Weights of a small GPT-style language model, trained from scratch on English Wikipedia.
Size: 11 layers, 7 heads of 64, MLP 1792 tanh GELU, vocabulary 7128, 32.9M parameters.
Architecture: LayerNorm before each block, no biases in attention or MLP, untied embeddings, normalized queries and keys, attention and MLP in parallel.
Each number is 500 + 50 x the weight over its row's rms, rounded and kept within 0 to 999. Layers, rows and columns count from 0. Numbers have three digits each. The size before them is the row's rms in percent of the matrix's.

# layer 8 attention key, 448x448, rms 0.225, rows 323-379, columns 0-55
093:514498534500420465503547520414526491516483582535591538572451575585519431517593473504494498501421456425434366419493538439528457374596527489535531471503567457543535510524
080:460566489532694449563526443563540638472512412485578468522496486465462484505442454486588540534638498444505551410494471422428591567404594476457472540459532540519407504398
074:518459455461564418447537482523516503526570419535522498612598532511508484475635542504554541523491567465474420643463519544446475459551615504495467498492514454480422523581
081:553513569561612513601577470515554515438491468552477429458488477542452439490468572391510479552493539442481552487436505402515472528504507503498504522531545564444492573412
082:418513484495444490508483547557427485496546498489497433579516425468525579493498550430575511437515464448473537560505501498495530520433523491553452597440601532550499429487
081:495507576469465486422481577441489488522543521536529529493479544585521504514571437463600536465500476442500480525568547547496473414405502527548490448522492549532426463472
083:461524512540460519488479481499541488441459557569456505485514476457488603526471459438550493488466414541513571460493518453489456434483513418437472399543520530559473522457
078:550582468445513468573448488521470503560417489487439491471644492526487487424435478574488569427539584505522482510495483400591497525585526585500491498518458442612518409450
083:481434473446510536522442527437497499423465556457537466534546627491480539456501409595497493457528447415553524464612528510558487433453442430462474514549458496489455577478
078:493548554518431547467545481555369470509399569468482577453546527475534522564596511525495473436462505445537470519558501613543459452465466465525477473472503436533514534598
087:466413469446512490508470499471504480536606498514523513482435524410515448422499483553456457470506510467548423421370506478401542530487514438513534553493499510544407525490
086:494581472520456507431465541436503484496526559472554585526521519561540618583510460532501477550568516531481572406559468521467461519501599510388582632454451375504468446539
082:641501476501502568447477504547434572571467552543561513547449505537540527508634523498529490414579518465573413513485535478478372456515528433514492531533449564592515455624
095:533593518527522453521403510564444538516436476474541494587451508474576526464532509376470514497396575472482533592503481504487442503547542543482474472510445533538516513498
080:543499540384455468460453599524456425490501578507493578517539523496559498549538490390473458470554477478484446487517533473481535532495538522408501559432439449500498592560
093:546558521572514529515533483438492453568393518491505560447493566608417468422520502608582486463410465531401474547427540523427516580458569563544475479412473463437488417487
087:463520460511594505518408554553456452508516441546492404456569458474526490608514563477431522532538515564545482488488507560477421480549472545514513615544415467549625622420
081:566437521588463439570497436490461505529627442556500466586532511460495425489538580442470537535501456448513465465514523474482470447502484388585379437546577486504401568442
086:440543550498511536501455425588499537495528468543493452427495453471474569534501502411545497470566575462569540577437549467456522531463623496518389456510425470465526512434
094:475579438480509424461465449573580485527540478537461515576508584463514423438489377548582543429531458455505513506559497404574576496489474576572503508553510566503475449508
092:532519489490357538474505542424598490486508545525421497503531478512463594529466458549553442440539495499449533501475444491507520487384548499469472549443556453518451516516
093:463443375484462580585606411468440476472454522352471576570502476532519467450458528581474494526543523638571501491566535587501485520470433486496513448417533560517479425561
094:508508482578485520485515548552511502468472472576386484449522422516512595493407452556492639513452432532535510610547499368533486448519573479444405484534591440439569465492
100:491590490438548517435561537542511504538548573568496547495415429474477506427515539454460532502492553462526605575516505546513565514555537428427552481551477501525471481510
103:526496495500520490492464531572555533548511448530587489463479437495496463512505546545573478400521566501438535502509552483471479552541497489587409498601463540485483490465
092:508529492468493491551487472375499383473474551504431499460533437452428611341513435491534484501533409505478552526546507485512426478589441390487474514469504460474508430568
093:569537568498508448629477450420484549500543524504493449547473435505564521529448481517516546485508532525589483489457612502472472489409610511494516536518434524575518621464
094:578462423503463442514419463598432515521442483453450481604482650528436461431462445491436420448470456564487426515549464423393463453498502512566531563614511535546420468460
098:414529392510420438483522497515533555442520488552523449496515498507460550418519472513524407492559456539523408576527471541604425448511525507461427445581457548608539624556
093:571532383378570483497505491444494506521547454460486494506450473474501509467564516473497537515491446501479524484428534421516392564444551492480561582535443501435458535436
101:553450526544496539404466469548428528506514426522539571514546496549438516539532408552402543566570524435437529424620494478475560502527426397524522430391513553515505538445
093:437486551518442467555609484529511448504452511516484466501488432489492434579517537427512432449585522493432445406433486489529565512443526651500489591570419563491516521564
109:442529440494464504450580512431451469482427513522458500508573570579450420489442465580502583577542442379528439510583468406507449513497517543438415552500414503517492425493
097:597554483540522534573442479539458540500471549490480500474501498465499592483511543536498510475503544492514457563525520637531518508510433542500561533553480480540398485555
098:499564494501537516458570481477598521490533506502569500506547578463477439490495479447460506453561484514511482436596546511504424516480455529482513554548570542547594517423
096:362504426488493550474474478463633434537481473545520556473509544475530537503542511510550565469455548504452499479477606525637465419462498614460473474492401535464550404455
091:512544490490551502524425538538556441540456470506448504432475429556483468482511449503390561585508496429467476499493488513490534572494486497460510492591406478409464523518
093:576491485521396473495542429506363529426500411576424490555523421476513476472536480471465495512468533520505553529527516455528533507471421525484557461417531459494485516552
094:527464411469527541485503513500579548488605433518489500448486650534479621419495481544524475590481524496441519523472417460460501480502504484500497442456613561453548503490
103:546471421472513482540549589418487465533521519466465543470469596547455494589490555455581639506455522506544432460445522495499487539508466489512473453435530539538455498524
101:412559533553466468474481514420499467525545604343496592390508518493560531489485537519526514453529465468524419543450564531517508475500518483526579512522499480593486393501
097:560499457559546488511522485428475490606509555454453559460530626493451557515470561446582382587497472493520405570504522514542499528484535530420506605404493528527547515560
097:493522455419474498530500449485458560464460485418541501524371578463468513423408483494454549459550454460569442553493467477494474498548485476463478564487510601568468415540
100:446449418537439557496505498471507534545501449434455500497495600511469555488491484503557459566436555538479481528543479505513574469454463522508468458434478496511505418461
098:585516492457359656469475566618397493514461498626438481444451440555445462586493511470624548550435535455543467552559563616427536474565568464556485552496485483470505539521
103:600449446496495437529488530593528553587516475503514470495596510594481460499453501472403437376568524432501505494511441416509541478503515591534462444495523619572557527464
099:424467487519550414595487536537570536469486504494550520620485626493515508466525506539432484481506563455483475465593433546609506479463480459515461576496575484465517468470
098:433518473464516509508536555631461574459489499476477509512461471472489466483497464510475406610523555544444502511470523412469390526480554484475561469481571537484470456497
100:476513568373502500487460570453495415524484499468576528491546558474470522469412580453448595442511470556646515550461593519528454541582558456516529450455478509390517442470
089:429519461504566508499505504445550497479489496541529462478563514511449507534487465452463460509653551474505545455493492462512512512556514562507435508456520481431492379480
108:520499506484491464570448511557508435547504461487565418486474485529550460390615477461488472528552490499533484498528484473530432565495510522503459570563589428533488594514
093:497433420496452463550466498491479481540427530552509487512499397587572610520457492561421508453472442512496553483598461507564555434451506532462431576545582480521511499430
103:528513543435509496461571473532487504528567412494545514562438607527467438568460448421512488478425529505534445449477476527463482527509444488558502491608531517418517429487
092:442470488493463518535591471528563479528518592485487449537453520499403463459542555485477500545446450492456464482491510481541496580450509401396552594506454523499391515532
101:543516516390458516513453514580591464555437444530512564477407590484444449421425583542510585542497515452532585461559459518394523389462519534526492566539484618374470414469
090:478377494527432519576509473550480553518489465531428415567506384470488466513464409502554461528508460518513453487586549538539503519528462550437460579551455539461496511511
099:522532470399490504529567523537462491486535507554515526567511479543511464437511553542465438519537471447501544464522459447508524422468515514506442613528497469541579484475
# layer 8 attention query, 448x448, rms 0.219, rows 324-380, columns 0-55
097:547464515460526517532462492453500473408559484490472432478472547470512506537538491491510508515581442445555528427514457392484469490490467501456500563560524492458562379448
088:465489511421445525590524541496458396439418544550527498475535580485544466511549500523453471488421546507452541487513518439569509530507468543515471418458444501567524554441
083:487466491517517549486403495483502517458550479517511428560543554538430528463552587625513426496510533505530566512492421470433458427517506454415553474539555568505455387520
078:433590490518486500630505537476458512507579569557437533550517547515531457423485480456524502438455579433476541430564510430535601478427516531554467554550454478422560498498
089:426450518487480449572569466546603522506480500526561419579526480544561537545571508490525536520538530370508581522507570429510515536483526448565451500517548537462525466569
092:553427489546470450465532537482493564481435417556605553504517490456408429487503609475482516515529480568388582559446477527511470475429513517446477405535512545411567511609
088:368488516418536472482512529403620434493524615543443514530469636395536477511498576518531468410421531503567460417583570454565509560491448522465438509618487414512481507481
090:458598501512523507476562426493556433540535409480583440587505504530446519598441535482456585532470449535489469419516502471428454535540456481541464567468435532480546520531
081:471436586544457484460521615418536576521475510529555484493502654474528455480463518550457498523490543459435476508492470534573592616468470487479497534563525421440527482584
094:496492516479522507462534516639517460619524475448520499512472519494490539464481508501527577460526586562473500430518485533443538557538467545535501544411486417503513534541
098:470518487513468396419643540483570524511436443457507539546454543599527564440545439472475456485477521436667570424454520545485477575517525577446553523537519534539549539518
087:445563486450545459489483535448499479538503616512475515475471648503531577426536540481503472508501578550580441557538472519646471576492479498501437481436422501465504527583
099:573469525585490465484508528506432537469473522462547378609454535522453481564517535434402452503503571390525463547488497424465447479416490488508470323537536506443498513448
090:405566516463515526511481498471571535525553599448527537559571564493514499490477569523467546505447562533468496444534545528569567484465411424415458678433464482502468507516
089:573455451519526491467445375430425517526410463476496487427483588495478475542466531481494431438507514419482559473424486444427447405429602461541483456509544516453499561425
097:504460487521488539537479411570458498530571577577547497472438486580593448463489536512627470532543474486451596497548546441555532553471520480419514506593460575518406530467
102:585527541497480505597459504496480539505553514448513504548495408420527400564562592487543426495478535442581499494526586471483476543529497524575524445451502475528557448413
116:542485527514504457484546456515572519417476489517512406522455486543509420491465542429441468529549477502536532532508574464408482430502573535491505449450505461461432498474
108:415452455445506439410533475521463573532476504484504475584565556486513593456574615480565458463513559548492530470542560463469518592435473559555546534470527527495429445497
093:460396527577450479506600479358527551512455490498512482543530594543458424606480511442530518490501511487534472579598418541582503577482443478451485459568568479532464490490
096:587547460528554483558506570583516566411465453466549449511667525492475521450458523481551522432460520501488479443518506404433506574377452471504458480483436526471525613446
102:512470507550564391500493523458542456406564540594508397506454508455515432494587574405489560455644472566435602522475450540449480468540431471480496454489515469474421415461
096:491481545557520437463541525413540464634464442562508508550508617476445470519395441462495465507516502439382474484381493421472445564473432486474406519498507443564475447541
095:491434531541359464524450493552552509515454465473501436517454459471498521498520557600532480491518453577615510513570472562495494492506488439498445465455540585470490386557
099:440450535521514491507488436544578480620508469472547455448527459488467536531458516486526429437537485559546507459440589507532448499473420575511641529514465435479571516590
103:475463505447484502443506532483519607583465569551502506539430423507508492522505545535531551498525518531458503517493486602572472455439511516455461523521543508492592511469
103:474503446407479457464564522558453487502516572502521490519510562416500525437490575513511436498433496538398482461533553469420487461541483566498461459446510509504483507491
104:505497554521556553468560482483425542497516523399509474467572583503486384463438557434412454487449408599572541526509480458512532478468599556493620436501510570472523466508
108:518461498539531516547478491494472412577531449509469447491468494514478566526451484469468499547504458569482451517566407493524443482537446491521458627594507522496474512481
107:550496411462527531501503497491492539481476516533491471507553535433580505513540530480413495500485521461541466380568466489457518485562438531411614454364498483530466504499
093:490547482442502511564521495569523465472527549511519686518542519551469571554484494558513538455530423444519487546584533466540571503494500510537500500499451486471546448446
105:518497468579545589498466506468521510464431548523383441535516512503516493519569481389518459510536529585487526511480552438516528453526494579466484553455453548492452498545
098:447406464500555551551519524434538435524532466577508497487524480470548566461466477538531550406385511482537509536512493490518493636438448510407490498576494370535434566486
094:383561523416502428538476535445589481541515487554547558495519577464480495544498433489437566496542448524500518502503462444451473471534459485516515548521464446498436479543
095:359573537475542545488525448458549441451427452536518487484505553612540425561556459528463493459563559474584497461479530423503552427515520542533494493625394517449490489520
094:474516406474606531589513515586397553503431535551475543465473467607354514487521580516402525462434450552538591502452566522477450514530478491526464642372586469364393538507
098:422572503477369470523471521517486596453582475557530498523524457486447511518478552443488551490547488576530506566484475444495503377432422557514469460564540569539499500491
094:519468437480508534425462481430458443355558463475467539472571631491532478547461523544543499568559490472466480497476414607526479389556488541409538523576588629526504528499
102:466478447523449615490467653539502540418534450520538362456588514378383445502505519488542490487416459504589372481453426476446590549514541409507511543449530469457498531430
105:447478507431476550483566542569533476536499551466572493462576523423519537522429479492572546555478425457504507535580556478388504494503411550528448468459585428445522630517
108:509541444432516505549447557432545485523476447416507456408555577492466492604478501456535510529488430541511487512512609520439503480423520515557560491396493490474417582462
118:511485464449485473455489477542585447585563471457592478449499520358490512484468550568538559372477510475503466543451471532417515451497495474455540408467490495472483526567
103:583484553443525471496562450523578410454581445478517565476458593517485518425514435630463478490578496385509490524530445560582602519470528515486475499448484494542579474503
098:553487555427406489504518477503534560417424459534523421561537474513592436529560457382563476524521538516550494482500576574505480549515434504486548531527497549528516513463
097:528447506496478535554417463463612352453531549484538482513577470533556583414436547473535587573542442472500423491494463456550476523464559546458524545474572547450535502484
097:454530473443609485532590555458462574546421494538555521513476484498618413514595408563456401421458536508571533527516480469519509566455541543537517583631553489464501516564
097:459397414448455490558515455508526537434432502451475554466479398465498507525503496531515377533566534523534510485539516518534487544471564474452499535448490554568426446599
099:392660463491478470534460418480524536479555496508507479566463442548405534474515502391468532450545498472542501436467533501540489521489536572584554533510455530537469485541
093:540529617451536500600501441536449522486457573480496539487517517574583407597520486452456405485505527536494476451507476539491487385483515492440381607529461478457540419429
110:504615598505451432525494422418563640466538462507491479543552494482482496508528504478514487432533517384458528452451529542447577518473410522503463413491527432493392488485
098:473409466494546468415538497577520498504494493552537556540427369531502512505517482584501515435547461452425506516572477476441441458565514498571412487552522536455480514489
113:561508476439466472459509415456520571513566496436491513543499511443497532508445522453517526525436506497527440504539576478418510496382468499503544407519482372435503473501
103:521499563532526463552438458545533478444510454458497558467472464562436519448448443561528462444509492433536537581448577455540496511579496493522571523505454528472524413562
094:492408437527454538405470535484523616523565590501544502406528449442396544578574607532534396529511564529444474475427473503499500477491573503565493553459526523472572520407
102:495500544527468506500438580529428584504505439512559588511527561523551500456467493585499602400575483453479458464351416556542537564501500509459477470606458492528418486438
098:516427485446551512501578553558476557453498476546506492427577466486602447585486508484503540542486538505524540508448549514515486485496569563482517473485525482517503483447
091:523545513494496471423506507487518459547465452433567507442511496559474489420581536560529577468498447441511509518480422503570540458534465420490431587457515498509596488596